config.toml
vocab_size = 10071
optimizer = "muon"
lr_mult_down = 1.5
final_lr_fraction = 0.0
Each number is 50 + 12 x the weight over its row's rms, rounded and kept within 0 to 99. Layers, rows and columns count from 0. The size before them is the row's rms in percent of the matrix's.

# down: layer 4 MLP down (transposed), 1344x448, rms 0.11, rows 1018-1048, columns 336-447
# up: layer 4 MLP up, 1344x448, rms 0.129, rows 1019-1049, columns 336-447
down1018 102:64 64 40 38 50 61 50 55 42 38 53 40 58 65 66 52 47 47 53 63 31 36 64 48 59 59 33 52 45 46 53 33 53 58 63 48 52 45 77 68 56 51 48 24 58 60 70 18 67 37 46 41 46 62 55 35 39 72 50 39 52 57 64 63 76 69 28 53 47 60 34 54 61 46 39 68 57 42 33 54 46 61 37 45 49 64 44 59 40 52 22 54 34 40 57 53 65 39 47 51 30 28 39 42 56 56 67 40 60 55 30 55
up1019 112:44 67 51 41 56 47 63 48 33 45 27 62 57 64 33 53 59 24 57 37 39 42 48 37 44 45 55 54 41 35 57 58 43 64 25 44 42 59 46 56 49 64 54 37 49 56 42 36 44 56 66 37 55 49 49 48 57 54 36 30 80 58 67 73 42 66 65 57 51 60 43 34 46 61 56 53 40 61 49 37 31 39 38 61 61 62 46 31 29 58 28 44 71 58 67 60 25 48 62 45 57 70 51 44 58 58 50 73 61 60 43 38
down1019 106:56 63 49 50 63 71 45 54 60 46 61 52 50 50 39 23 36 22 60 68 43 57 37 60 55 56 32 66 44 36 43 51 43 40 63 54 44 53 44 49 53 63 35 42 39 48 40 21 37 61 44 48 58 49 21 58 39 53 45 56 55 59 30 56 68 31 58 52 41 49 36 47 58 55 53 39 36 58 49 38 53 67 51 49 88 50 57 41 42 56 35 40 41 70 59 60 39 62 27 39 35 35 61 28 48 66 45 54 63 39 46 26
up1020 100:43 51 53 40 52 59 49 49 40 60 59 44 42 55 65 45 37 55 62 45 47 50 28 62 52 42 31 33 64 75 60 50 62 44 62 61 26 24 50 52 53 64 55 45 55 51 52 39 70 59 52 61 58 62 54 31 38 76 47 53 48 56 41 47 40 60 58 48 44 56 67 56 62 45 43 63 19 38 53 53 45 48 67 63 51 32 57 58 46 50 40 51 57 57 46 31 22 55 42 50 60 35 60 44 56 86 56 49 62 54 52 69
down1020 100:42 35 54 46 45 41 63 43 66 61 64 52 44 72 52 44 51 28 67 37 51 42 53 55 49 56 52 25 55 63 31 51 53 58 67 43 33 72 40 45 40 58 60 41 66 58 54 59 46 58 56 34 72 71 45 29 57 52 66 41 32 48 41 59 42 48 58 69 46 62 50 41 70 39 50 54 69 60 33 68 59 66 43 42 59 41 55 44 63 40 90 40 64 49 39 61 55 57 36 46 50 66 62 41 45 30 45 73 70 52 45 68
up1021 094:52 60 48 40 56 39 42 56 60 62 29 65 51 46 55 40 43 40 31 49 61 47 46 40 56 32 49 47 53 61 58 58 21 38 58 54 61 40 34 60 45 56 60 50 54 60 60 60 51 46 74 71 66 47 65 51 22 40 56 49 47 34 54 38 63 32 43 20 70 50 43 43 71 38 38 74 58 39 45 70 58 36 59 71 48 46 33 58 39 27 52 37 39 54 52 63 67 69 55 32 44 45 63 47 48 39 59 63 44 49 44 60
down1021 099:45 60 47 58 56 33 50 54 63 30 51 70 49 61 72 80 27 49 48 36 59 53 50 62 35 48 59 58 43 53 51 50 32 54 51 33 62 54 73 63 35 55 58 41 59 33 63 44 71 50 57 51 27 38 37 34 41 35 26 37 36 28 42 55 57 49 51 49 58 62 55 45 59 63 40 33 53 48 57 51 35 60 52 63 52 52 44 49 47 43 69 35 40 85 51 39 46 40 52 43 50 54 50 55 49 70 46 68 47 76 59 40
up1022 101:53 51 47 44 39 63 46 59 63 57 57 65 76 41 59 48 49 47 63 53 48 24 60 37 52 51 58 37 35 87 43 39 50 58 42 50 41 53 47 70 45 41 48 49 26 52 49 66 55 19 61 50 75 54 46 44 45 57 64 44 46 51 45 39 37 58 57 63 51 73 49 41 54 48 54 49 60 42 57 36 47 63 67 56 58 52 50 22 70 45 71 44 49 71 50 47 47 24 53 52 38 46 69 52 61 62 49 54 51 49 81 41
down1022 101:46 63 51 32 54 51 61 49 53 75 79 44 76 53 64 57 49 51 76 66 63 78 60 57 54 37 46 36 50 57 43 62 41 50 38 49 46 52 56 54 59 46 60 78 25 41 67 64 51 55 75 65 74 34 66 31 50 40 46 53 39 49 38 37 21 46 35 53 48 53 68 43 68 54 44 39 54 69 44 41 59 38 52 47 44 54 35 30 39 50 79 62 63 53 42 36 66 59 46 54 41 43 46 60 47 45 42 49 61 43 57 22
up1023 104:46 54 58 52 54 41 53 61 70 59 36 34 29 50 65 61 60 65 37 42 44 45 62 58 49 46 54 43 55 55 54 50 50 48 36 63 51 70 63 50 26 64 27 80 48 48 71 62 35 51 65 52 26 49 31 35 37 53 62 55 43 37 40 19 55 48 41 44 55 42 24 43 41 62 47 50 59 58 50 51 35 38 67 49 55 36 57 66 65 40 39 58 51 52 43 47 65 65 58 62 46 49 56 50 55 64 41 65 34 66 56 29
down1023 107:47 36 65 54 45 48 53 45 64 65 57 54 66 49 51 55 40 30 44 30 58 39 49 37 43 64 48 49 44 58 21 69 63 64 46 54 47 64 74 39 78 37 60 56 48 58 48 54 43 39 34 29 63 40 45 34 37 34 68 15 58 63 49 25 55 53 49 19 46 76 34 55 23 60 55 31 57 54 64 39 62 47 40 48 33 37 48 53 51 32 41 52 50 80 43 47 34 60 43 45 50 51 40 52 55 53 60 53 54 48 41 53
up1024 099:37 78 38 42 57 72 62 56 40 41 46 38 24 36 60 50 21 33 62 29 50 51 52 55 30 31 67 57 48 35 64 45 50 38 37 53 62 30 57 52 65 53 50 47 48 31 49 56 42 38 49 50 36 43 63 59 58 62 59 45 53 41 44 34 61 39 50 45 53 44 44 56 49 63 34 30 46 66 48 42 49 44 36 57 69 73 63 60 53 48 54 42 42 70 52 48 21 42 50 41 54 74 37 84 45 57 57 69 52 47 72 52
down1024 095:53 62 85 48 57 66 59 43 55 53 73 72 63 54 33 52 55 46 30 57 55 46 52 42 55 40 42 38 44 36 54 28 41 62 42 60 66 26 59 49 44 41 25 63 34 44 41 44 58 50 43 24 32 55 38 53 53 43 62 50 65 39 55 81 49 35 53 33 62 46 33 58 61 61 37 56 46 33 56 44 53 53 66 66 33 35 49 45 57 52 66 51 55 55 69 36 63 68 53 43 60 62 46 61 55 37 41 63 56 45 45 33
up1025 100:55 49 51 53 23 54 52 59 46 48 34 99 38 45 55 28 39 37 42 50 30 32 63 56 50 60 61 21 38 43 54 47 52 45 60 50 66 56 46 54 34 77 64 40 40 61 54 41 61 63 46 38 58 47 56 43 38 68 50 48 50 24 58 65 26 47 41 63 51 43 61 51 43 51 41 43 62 56 61 37 51 65 41 50 58 32 55 43 52 57 57 47 54 38 49 50 41 45 50 51 66 33 54 46 34 52 41 47 45 35 47 67
down1025 111:75 48 61 50 35 33 47 78 42 67 60 51 64 45 47 43 65 49 57 40 40 47 53 55 70 67 63 43 39 31 43 54 52 56 76 67 52 57 38 68 53 44 35 69 52 66 37 62 52 45 44 63 48 51 26 28 41 62 47 32 30 53 52 65 48 56 65 53 55 74 28 60 46 37 54 40 43 50 38 31 44 48 35 59 59 37 46 51 44 46 42 41 48 64 56 34 59 29 39 52 80 43 70 60 44 57 46 34 59 44 60 50
up1026 095:57 42 41 57 67 44 59 69 72 60 32 48 50 45 51 40 57 53 44 32 50 56 37 49 35 71 65 72 23 42 64 52 51 60 67 70 45 47 58 40 53 39 50 60 51 37 51 48 51 80 55 46 38 67 54 41 45 24 50 59 37 25 19 48 65 52 56 57 44 44 45 58 38 39 54 45 71 36 56 45 44 63 68 53 57 47 74 58 49 67 58 47 62 38 77 72 50 65 53 27 70 51 62 33 50 51 48 32 56 34 46 38
down1026 093:30 51 39 58 57 54 62 47 41 33 67 59 58 25 31 39 50 60 43 27 76 57 37 50 72 44 56 37 34 42 47 53 45 45 61 56 41 73 45 46 43 37 37 61 51 66 53 43 30 42 68 46 49 56 49 57 56 55 25 76 38 61 56 62 50 77 73 38 63 51 53 30 49 62 41 46 38 35 54 32 34 40 44 39 44 49 48 56 70 53 31 52 44 50 58 41 66 28 43 70 54 63 62 16 28 53 67 34 73 55 57 38
up1027 102:33 53 56 52 55 60 47 46 40 45 55 55 68 39 51 68 63 55 27 58 51 40 53 49 54 53 43 45 43 34 37 46 29 55 65 59 51 80 64 47 42 58 52 36 37 61 58 50 67 53 49 63 45 39 64 57 61 43 49 49 46 39 57 52 23 42 50 42 54 58 47 60 57 38 57 38 41 44 55 57 35 37 57 48 51 65 28 33 43 61 50 40 62 09 43 51 47 53 58 49 57 67 54 37 25 55 36 45 33 43 39 31
down1027 102:60 49 54 67 57 62 56 52 23 41 58 35 59 45 45 57 59 56 45 62 50 36 74 59 57 59 50 40 44 34 62 60 23 46 66 64 57 64 50 41 55 59 63 49 59 56 61 36 44 61 46 48 53 48 66 22 54 50 50 43 47 54 47 40 50 36 52 55 33 59 60 65 38 58 68 58 57 47 67 52 34 38 50 55 45 45 48 82 24 59 56 51 54 54 43 31 63 33 55 67 54 52 43 49 38 41 30 62 28 77 56 43
up1028 117:58 54 50 31 48 22 44 65 61 40 29 42 39 61 42 41 35 27 53 29 45 55 50 28 45 54 64 44 53 42 63 24 26 49 52 43 51 58 53 40 47 40 54 56 44 61 46 38 53 58 57 62 64 46 28 41 51 36 60 34 33 58 55 54 41 47 61 55 63 38 41 56 65 51 35 80 48 71 56 59 50 94 40 41 57 43 43 70 38 47 28 48 41 45 59 64 46 49 67 55 43 51 57 43 46 48 33 28 55 75 44 65
down1028 105:44 56 53 31 40 72 39 42 51 49 32 52 41 52 38 29 54 34 58 50 40 38 56 47 70 52 47 48 62 49 52 39 59 69 50 45 52 46 61 32 44 47 38 41 30 27 30 14 68 59 44 71 53 67 31 26 46 37 33 29 33 50 54 75 46 63 37 50 76 39 57 53 82 34 42 70 66 50 19 50 31 66 68 60 41 54 43 69 55 40 48 39 62 64 75 63 45 44 55 53 39 60 46 60 24 50 51 01 45 67 34 34
up1029 099:42 41 60 58 37 54 45 66 44 40 45 74 59 42 44 63 39 37 52 62 43 49 50 49 34 54 55 53 38 32 35 67 38 50 56 44 49 41 61 55 47 44 31 46 48 51 62 39 54 49 50 40 48 70 42 31 58 57 59 68 74 74 58 53 49 56 35 46 54 47 45 42 33 56 40 50 58 50 52 38 44 45 33 47 45 39 41 50 59 43 46 63 70 46 64 57 69 53 62 47 54 67 42 31 60 44 48 33 40 53 31 74
down1029 099:59 56 44 33 41 57 78 76 41 36 23 56 42 46 61 49 39 15 54 45 58 67 61 45 39 62 65 42 49 35 40 64 49 60 45 40 56 30 52 58 38 71 43 38 52 53 46 56 47 31 56 39 53 40 59 46 63 63 51 55 50 42 48 63 41 55 46 54 65 45 64 55 52 86 49 68 31 51 45 62 60 53 39 48 52 65 50 51 32 55 65 71 44 63 45 48 62 30 52 47 50 54 48 53 61 60 37 48 53 37 58 61
up1030 093:49 28 41 56 46 57 48 52 54 35 36 42 60 49 70 41 46 36 55 35 54 44 55 54 43 76 36 33 32 50 66 44 49 41 42 53 57 44 53 57 41 60 64 66 54 29 53 39 72 29 67 28 44 73 45 42 62 41 52 27 21 45 64 50 47 60 44 53 83 54 75 87 50 51 26 53 74 44 39 68 51 61 56 55 68 55 54 27 33 32 41 56 60 52 53 49 46 69 53 63 60 57 41 37 46 64 48 49 55 63 79 47
down1030 090:73 40 47 59 40 51 64 51 51 67 57 42 44 49 42 42 55 45 35 37 27 55 54 29 44 40 41 74 64 40 48 59 37 48 61 64 55 60 46 39 34 52 43 60 74 52 51 51 56 69 36 46 42 49 31 60 47 32 53 34 47 51 55 61 35 37 57 56 50 74 54 46 58 89 65 42 46 69 58 46 61 37 75 64 52 51 38 71 50 41 61 60 42 49 39 46 51 38 63 59 57 67 53 57 64 40 38 66 28 50 58 54
up1031 097:25 52 33 23 68 83 23 63 25 38 37 66 41 31 53 63 48 38 56 63 47 51 44 33 27 66 62 59 35 58 58 65 41 55 39 63 48 52 47 54 43 65 66 74 56 49 53 72 51 58 55 25 46 47 70 53 60 66 60 50 19 65 40 65 33 37 62 53 49 57 58 43 60 37 53 47 37 38 32 62 52 64 66 54 65 60 42 53 23 56 76 58 63 43 38 52 59 53 52 52 56 64 41 58 78 78 72 53 48 44 49 43
down1031 106:54 51 55 49 49 55 56 52 42 45 63 85 45 41 58 79 54 38 61 53 43 57 55 71 46 54 46 68 51 53 51 56 45 49 26 47 39 32 66 48 42 26 61 48 74 58 64 40 61 50 39 53 44 40 69 54 59 71 50 48 44 68 38 53 54 57 48 51 27 65 73 49 63 69 48 36 56 65 16 77 44 67 66 35 54 45 53 55 55 43 53 49 48 53 39 59 51 35 46 62 54 47 65 45 48 43 56 31 40 68 57 45
up1032 094:51 33 42 46 16 45 56 52 54 55 61 41 56 36 34 29 51 59 28 78 43 39 76 58 49 60 50 46 48 53 46 43 57 53 48 59 32 45 68 70 39 73 44 54 70 49 24 38 60 44 39 40 54 26 51 27 79 56 59 23 56 48 52 34 52 47 45 44 61 56 66 36 66 43 54 58 39 43 19 42 58 63 73 55 39 45 54 53 42 41 49 54 50 39 41 40 62 61 32 73 49 66 47 32 50 65 42 34 50 41 62 52
down1032 115:48 47 41 49 53 40 39 62 44 53 49 34 46 58 45 48 67 43 52 35 53 50 51 47 42 39 50 33 29 59 44 59 65 42 48 42 34 53 59 46 68 64 52 63 71 53 66 76 51 53 62 58 66 53 41 64 50 57 47 49 50 33 47 48 24 72 58 34 56 43 61 48 41 50 45 41 52 36 41 37 62 50 68 53 54 43 51 48 71 65 27 59 31 54 37 39 67 63 28 69 48 46 53 46 61 96 50 60 58 54 71 53
up1033 099:46 35 55 35 62 39 43 72 52 43 42 59 53 40 68 36 40 24 50 45 56 40 67 55 47 56 40 60 45 57 43 66 41 69 31 42 43 54 49 63 46 48 60 58 48 45 68 58 49 38 52 51 65 63 74 54 30 52 25 56 47 53 55 56 45 36 57 49 45 31 53 46 27 51 41 63 55 51 56 46 54 44 47 52 35 68 45 53 76 63 24 57 43 45 42 66 35 34 67 49 49 41 41 29 45 48 35 37 42 65 38 45
down1033 101:55 44 51 64 44 24 51 41 43 41 64 62 64 61 70 16 46 63 22 52 71 52 49 73 48 51 36 33 59 76 34 65 32 36 60 70 66 40 67 52 38 40 63 42 44 65 69 67 65 60 44 54 44 54 52 68 45 58 63 63 55 42 63 59 51 51 44 46 50 49 55 40 65 57 57 58 72 46 46 59 46 40 41 30 55 69 64 56 61 54 46 51 63 81 59 61 32 44 33 54 48 48 65 56 18 64 56 60 59 41 46 32
up1034 112:53 68 36 56 51 52 58 46 49 73 39 46 58 34 70 61 49 52 41 62 53 51 22 33 35 56 70 54 64 54 47 37 56 53 45 66 60 76 64 24 63 28 33 62 59 55 47 48 54 46 39 31 57 51 43 58 40 28 63 41 43 48 26 46 71 51 54 57 52 38 25 43 48 32 46 33 37 67 54 52 57 49 48 35 53 47 52 76 47 41 75 49 54 66 57 27 73 65 39 58 47 38 42 66 72 54 43 46 36 58 64 65
down1034 105:28 51 56 51 36 29 77 43 44 55 29 54 64 42 34 81 28 52 47 30 72 53 42 47 62 53 70 36 57 81 66 51 51 40 43 54 51 41 58 51 67 48 65 64 66 32 45 49 63 57 29 41 56 57 59 50 67 57 51 51 43 45 30 36 47 32 49 57 44 59 49 44 52 60 41 53 57 73 47 80 68 35 66 48 51 68 29 48 42 43 53 43 32 40 51 60 60 42 42 60 50 40 47 47 48 47 51 21 43 50 42 53
up1035 099:56 51 63 55 53 53 63 45 43 64 46 58 47 59 56 51 48 36 46 37 53 26 57 50 64 47 43 61 61 43 59 49 35 53 86 70 44 57 28 49 47 36 46 47 34 65 48 69 51 67 41 54 41 47 64 50 45 45 45 76 47 51 41 64 38 71 31 42 28 40 41 33 34 48 36 70 52 51 43 44 76 41 17 47 54 52 42 40 38 65 58 58 42 53 51 53 47 40 52 23 36 40 60 67 33 58 70 54 43 27 54 50
down1035 097:50 27 49 46 59 66 50 57 50 60 53 44 51 53 70 59 65 65 56 55 56 32 73 46 62 53 62 59 36 50 69 36 47 53 62 49 56 45 36 42 55 57 51 61 31 52 28 39 41 54 49 72 65 31 43 58 47 48 36 63 68 57 57 60 56 39 48 41 45 62 39 54 68 49 40 46 65 53 22 54 51 66 71 74 34 63 38 36 50 53 55 44 61 67 44 65 36 29 85 58 50 27 55 47 58 52 47 53 23 41 41 58
up1036 101:39 62 50 31 34 45 45 26 35 50 55 49 51 39 62 67 44 54 54 63 55 49 38 65 41 74 53 47 37 49 40 53 79 60 61 54 47 72 34 28 65 38 37 37 43 46 30 43 40 44 71 68 55 51 40 35 41 39 45 36 56 46 52 50 47 44 60 34 54 57 47 54 50 50 54 75 83 44 34 30 50 70 41 51 63 29 57 57 64 49 51 33 63 28 51 32 66 59 32 54 65 48 33 31 63 62 57 49 33 63 56 47
down1036 095:59 29 37 47 42 40 54 26 37 68 50 57 43 57 46 46 56 48 75 45 55 60 51 37 28 37 64 52 58 56 54 45 40 48 49 74 39 56 53 51 32 55 35 60 52 50 33 52 53 56 26 57 61 46 46 49 48 43 49 26 41 49 53 70 48 37 52 42 49 43 41 51 50 56 41 57 69 55 56 42 56 46 43 52 53 41 40 47 83 49 29 57 22 42 49 44 36 65 55 59 48 48 63 43 33 60 55 54 32 50 42 42
up1037 094:68 38 46 34 44 59 37 49 51 51 75 49 16 49 36 56 52 56 64 52 37 48 30 61 44 63 58 42 74 39 62 45 32 67 44 54 48 50 45 55 63 34 43 49 36 52 52 42 51 48 66 30 57 60 45 43 61 36 62 26 50 40 35 47 46 45 59 35 77 39 51 54 45 37 56 57 54 43 62 31 57 37 58 42 60 65 53 55 72 39 52 27 51 43 47 56 50 42 71 69 53 59 75 64 37 77 49 38 53 61 50 57
down1037 094:78 61 58 40 38 43 47 62 42 45 50 15 30 42 38 31 41 37 46 63 40 57 49 65 32 68 41 47 57 44 64 52 42 44 56 56 43 63 53 52 52 50 39 53 41 57 59 51 51 29 52 32 56 42 20 54 55 60 53 64 53 40 48 30 34 57 50 44 61 42 60 44 75 56 52 54 57 40 41 87 58 37 52 68 57 62 53 43 74 53 61 42 41 47 31 46 47 61 36 65 50 33 44 39 52 39 65 53 51 53 40 42
up1038 095:39 48 58 56 44 50 65 29 56 55 47 36 39 71 36 50 55 40 53 60 62 26 53 46 47 53 66 60 58 66 47 38 51 57 56 40 45 71 56 51 40 50 45 48 63 57 61 55 45 52 48 37 42 22 61 25 49 57 44 38 68 60 40 55 44 39 41 39 32 65 53 53 35 34 45 30 32 45 60 59 69 47 49 41 40 31 33 54 42 47 45 52 49 64 49 26 47 43 47 48 43 36 37 51 53 41 42 42 47 45 37 60
down1038 095:52 38 71 50 59 54 44 36 42 30 48 47 41 60 20 56 58 68 52 25 56 46 55 38 62 52 46 61 66 55 51 54 54 47 35 69 59 57 51 64 34 35 48 37 70 58 60 50 52 46 40 33 58 68 41 27 39 55 35 90 56 39 49 45 61 63 61 78 41 50 56 44 72 64 57 49 45 38 56 39 62 54 42 44 15 42 51 44 37 50 50 48 63 52 72 35 61 50 54 46 47 40 46 60 48 29 37 41 49 68 41 21
up1039 100:47 58 36 55 65 15 60 44 58 55 40 41 67 32 77 52 36 65 66 53 31 38 57 44 53 40 32 42 63 53 44 36 26 53 44 50 50 67 43 52 48 49 64 55 47 56 59 56 50 40 41 62 57 56 57 50 43 53 51 58 50 59 41 35 44 47 38 37 42 65 50 31 54 51 64 47 53 60 65 40 48 50 63 51 60 51 53 57 57 14 48 52 55 43 43 47 50 65 50 38 58 58 48 42 45 42 58 52 21 56 45 44
down1039 107:55 58 61 38 26 40 46 37 44 44 74 52 43 59 49 46 56 69 31 77 63 73 53 47 81 77 53 66 64 57 55 40 40 52 62 38 63 55 45 55 57 37 38 43 41 39 49 42 44 43 44 41 46 49 46 47 60 36 53 66 59 61 38 36 44 45 59 56 63 42 52 88 68 30 51 52 46 49 38 64 76 33 63 42 37 37 49 17 57 45 43 60 66 48 37 59 46 52 65 63 48 16 48 55 28 52 71 40 63 26 66 35
up1040 092:51 61 40 57 44 70 47 41 48 44 35 46 52 45 38 47 68 73 50 59 38 44 49 49 58 39 53 30 36 56 44 45 41 74 41 53 38 59 64 55 29 32 51 40 58 39 51 51 68 42 31 50 60 67 26 59 58 31 46 26 72 59 36 56 35 51 37 56 68 40 60 30 56 58 52 64 60 37 55 34 49 45 55 53 56 51 45 52 45 66 53 60 49 50 45 38 53 69 51 53 46 53 39 41 73 41 53 58 43 47 31 57
down1040 088:43 45 58 42 43 54 60 68 50 38 72 58 48 66 43 65 61 51 64 60 65 51 78 45 72 39 46 44 65 43 56 45 54 60 41 47 50 51 47 49 46 52 37 40 55 29 22 54 64 38 48 44 48 54 36 45 47 49 43 47 39 46 58 70 53 20 29 64 32 44 39 84 50 40 47 59 28 59 59 40 47 45 73 44 37 28 62 48 46 20 45 47 29 36 55 64 47 53 41 14 62 43 59 64 46 55 47 67 79 77 47 46
up1041 100:61 60 70 45 63 50 41 42 58 52 73 18 56 51 72 49 49 44 54 54 56 58 61 36 61 58 37 57 66 54 17 68 55 85 64 53 32 47 58 47 63 34 57 45 65 63 36 47 76 49 53 65 44 47 52 30 46 52 49 38 37 49 66 41 46 69 54 47 56 51 58 61 64 59 48 44 53 39 57 44 44 47 39 39 39 30 51 67 39 54 35 51 42 39 42 57 55 35 55 31 55 53 58 67 45 52 50 65 54 43 42 44
down1041 088:62 58 34 60 16 61 46 58 38 44 40 38 48 54 47 70 53 34 49 74 54 59 59 46 68 54 53 39 53 82 52 60 56 69 57 76 44 54 69 40 44 41 48 46 31 42 53 52 59 56 43 50 32 56 44 66 55 54 38 66 46 61 59 55 47 57 73 46 55 56 59 55 38 58 48 49 54 55 48 46 64 38 62 59 57 34 64 42 54 55 73 54 38 43 50 76 42 55 42 48 30 33 62 31 26 31 57 59 57 38 63 41
up1042 102:28 57 56 48 59 52 57 61 40 49 38 46 51 43 31 62 53 56 30 51 53 34 48 44 59 55 32 42 39 43 54 29 55 51 47 41 53 48 40 44 71 55 41 41 58 50 45 60 83 55 54 18 39 61 61 36 58 48 37 44 48 64 57 32 62 53 40 65 65 43 49 42 40 44 43 38 67 28 56 28 55 38 42 57 24 35 50 32 66 60 37 45 24 40 48 36 41 59 53 47 59 37 72 44 71 61 46 61 67 57 44 39
down1042 111:35 46 41 61 55 72 39 42 28 69 39 50 55 50 51 64 33 45 42 53 49 57 72 50 68 45 60 58 40 36 42 56 35 15 65 61 44 39 44 55 43 56 33 52 44 48 38 65 59 46 30 46 27 50 61 55 48 59 34 48 49 65 88 29 63 60 35 46 57 63 41 65 53 28 39 39 35 57 40 61 32 56 62 62 47 49 53 55 58 41 43 44 50 47 50 64 63 57 64 42 52 62 63 60 49 48 55 44 78 50 54 40
up1043 101:50 49 45 46 69 65 61 33 54 35 44 61 70 29 49 57 58 52 55 58 51 45 59 53 45 32 57 56 38 53 37 42 55 43 66 48 36 30 42 53 36 52 51 45 28 59 44 56 61 49 39 32 52 46 52 53 63 62 41 53 36 31 34 77 58 24 39 39 60 40 32 53 47 61 71 59 46 60 56 67 40 86 41 42 44 62 69 53 65 41 62 43 66 50 43 75 45 74 54 63 47 66 41 19 59 44 42 51 60 73 47 49
down1043 096:56 53 62 39 65 54 53 41 37 26 58 62 52 50 40 48 52 47 47 44 43 49 58 56 56 42 62 32 47 65 63 40 37 56 50 46 50 22 61 55 47 66 39 54 26 59 48 35 64 63 50 35 82 69 38 43 46 43 36 39 63 30 52 45 50 65 33 71 52 63 46 57 56 72 65 60 36 53 64 60 61 61 40 49 54 57 69 59 55 62 51 52 46 38 33 66 33 63 57 40 44 69 61 34 73 39 46 50 67 54 36 41
up1044 113:54 46 36 56 41 45 55 64 41 58 57 64 33 32 68 71 53 56 60 28 61 63 24 30 53 57 63 43 38 43 47 61 46 41 86 48 43 45 58 48 45 57 68 36 44 72 27 61 59 43 61 65 33 56 63 30 58 52 36 35 38 40 45 48 50 55 39 32 61 35 52 43 52 23 57 60 56 48 52 46 65 48 55 37 36 40 34 47 48 48 41 28 63 53 30 38 39 59 72 68 60 43 44 47 53 53 62 38 53 43 41 33
down1044 107:69 68 60 39 51 57 51 47 58 42 69 53 23 64 58 61 43 70 53 63 29 31 55 32 51 52 54 60 56 46 56 53 48 39 45 56 59 47 52 35 59 41 37 36 47 62 55 45 33 51 45 40 63 69 72 43 50 57 33 37 34 41 60 59 53 38 48 39 44 61 47 38 56 64 41 46 55 40 62 45 61 46 24 59 49 48 50 53 57 47 64 37 70 63 68 47 41 55 42 59 37 34 39 37 35 43 64 55 48 51 34 43
up1045 097:65 38 50 34 57 38 40 57 50 53 55 50 57 32 37 51 55 45 45 45 47 40 68 40 36 62 62 54 72 70 47 32 49 50 43 45 37 50 42 69 42 43 56 47 68 53 40 56 60 58 37 63 46 45 42 69 47 39 42 38 54 22 46 41 46 46 38 35 39 49 16 53 33 55 56 51 72 46 49 61 40 50 51 53 38 57 31 52 55 56 38 59 54 41 65 34 36 29 58 75 60 59 47 66 56 51 46 73 40 56 48 59
down1045 088:47 34 53 31 34 53 45 51 57 34 63 35 61 61 41 44 41 49 63 56 53 40 63 59 37 42 66 54 63 63 50 27 30 56 49 48 35 48 60 38 50 47 49 54 54 52 37 39 40 62 63 40 53 58 55 55 45 64 42 61 62 48 42 50 34 60 77 37 57 43 69 60 53 35 53 27 49 55 53 59 53 41 35 48 44 32 23 48 59 52 77 44 52 55 47 43 58 50 57 37 52 34 41 62 58 54 47 62 74 47 46 51
up1046 094:42 57 45 36 51 41 38 53 24 70 63 28 73 55 43 58 47 52 73 30 59 61 48 50 56 66 55 56 17 45 52 72 49 40 41 58 30 46 34 52 33 61 47 54 55 44 61 52 66 42 51 53 46 53 25 39 70 38 39 38 42 61 68 60 38 42 35 37 63 63 36 52 61 62 30 32 47 59 67 49 37 67 41 30 67 57 40 48 60 45 30 41 54 40 57 58 48 32 61 71 41 50 44 37 33 33 31 29 44 66 73 46
down1046 088:34 47 59 41 38 56 47 54 45 43 39 46 36 58 50 30 36 37 40 46 70 32 39 56 61 54 34 47 43 45 55 16 55 55 31 34 66 67 56 44 41 67 57 55 40 55 49 52 29 47 61 55 68 49 55 70 66 54 26 15 35 57 48 43 42 28 49 45 44 50 54 67 49 71 53 65 51 75 72 64 35 57 38 34 41 42 68 48 81 28 39 34 45 45 57 54 62 65 76 61 39 31 64 43 55 32 37 40 33 57 48 50
up1047 097:56 48 54 31 46 29 67 42 70 46 56 22 47 60 35 41 56 31 65 69 60 38 56 62 43 54 38 55 45 35 41 37 45 47 35 53 50 46 33 32 41 50 33 63 58 50 30 74 36 45 52 47 48 54 46 56 35 69 57 68 22 56 31 41 41 48 34 49 63 46 38 57 40 66 56 49 41 64 43 55 54 44 55 46 39 45 50 63 67 64 40 56 44 50 52 55 59 33 63 50 48 56 63 49 46 58 69 68 50 67 39 27
down1047 091:52 35 37 62 32 41 42 68 43 59 52 55 29 71 80 50 53 44 37 66 41 51 60 59 53 55 33 48 44 46 48 52 51 51 57 40 54 55 51 43 40 39 51 56 52 59 44 46 55 54 74 59 43 38 63 46 42 61 48 68 37 35 32 45 44 34 48 64 35 57 61 48 57 37 33 63 36 56 58 54 33 33 40 39 60 28 47 57 43 27 53 47 40 31 52 39 53 39 39 50 44 55 46 50 53 67 84 61 44 62 29 33
up1048 113:60 51 65 46 62 52 56 53 51 61 64 55 49 49 50 46 56 70 60 35 49 64 65 31 58 51 72 76 34 39 55 39 50 41 55 42 58 38 67 63 44 65 43 37 41 40 52 51 32 48 66 66 33 61 49 35 60 42 40 51 44 49 66 61 44 43 51 52 51 38 51 34 51 75 49 66 39 40 45 64 53 37 48 54 53 24 61 61 57 57 61 59 26 52 37 46 57 39 29 62 55 50 51 36 51 70 51 21 43 40 44 61
down1048 107:33 45 40 46 44 46 52 30 50 68 38 64 46 59 62 33 53 40 30 56 48 46 55 50 50 48 56 63 37 61 60 52 24 54 29 51 47 55 52 29 51 70 43 48 30 63 57 57 49 50 56 47 48 58 44 62 53 38 48 67 58 43 70 54 43 38 29 61 56 40 61 48 55 48 37 56 54 65 46 72 45 44 53 48 26 41 53 56 52 51 56 27 51 56 57 87 42 64 39 61 55 69 52 35 59 74 53 33 57 55 61 42
up1049 103:44 46 58 40 52 41 52 40 74 39 48 41 69 47 41 40 38 56 37 27 81 61 33 42 55 46 42 49 27 41 46 50 37 48 42 50 45 35 60 82 63 52 43 48 64 63 49 43 47 69 79 85 39 72 55 68 37 54 44 52 42 61 59 53 54 52 39 42 35 51 50 35 43 67 56 57 43 20 68 49 55 56 44 53 44 67 63 54 58 17 40 52 49 42 57 74 48 39 65 54 39 66 39 57 58 63 53 59 63 56 50 59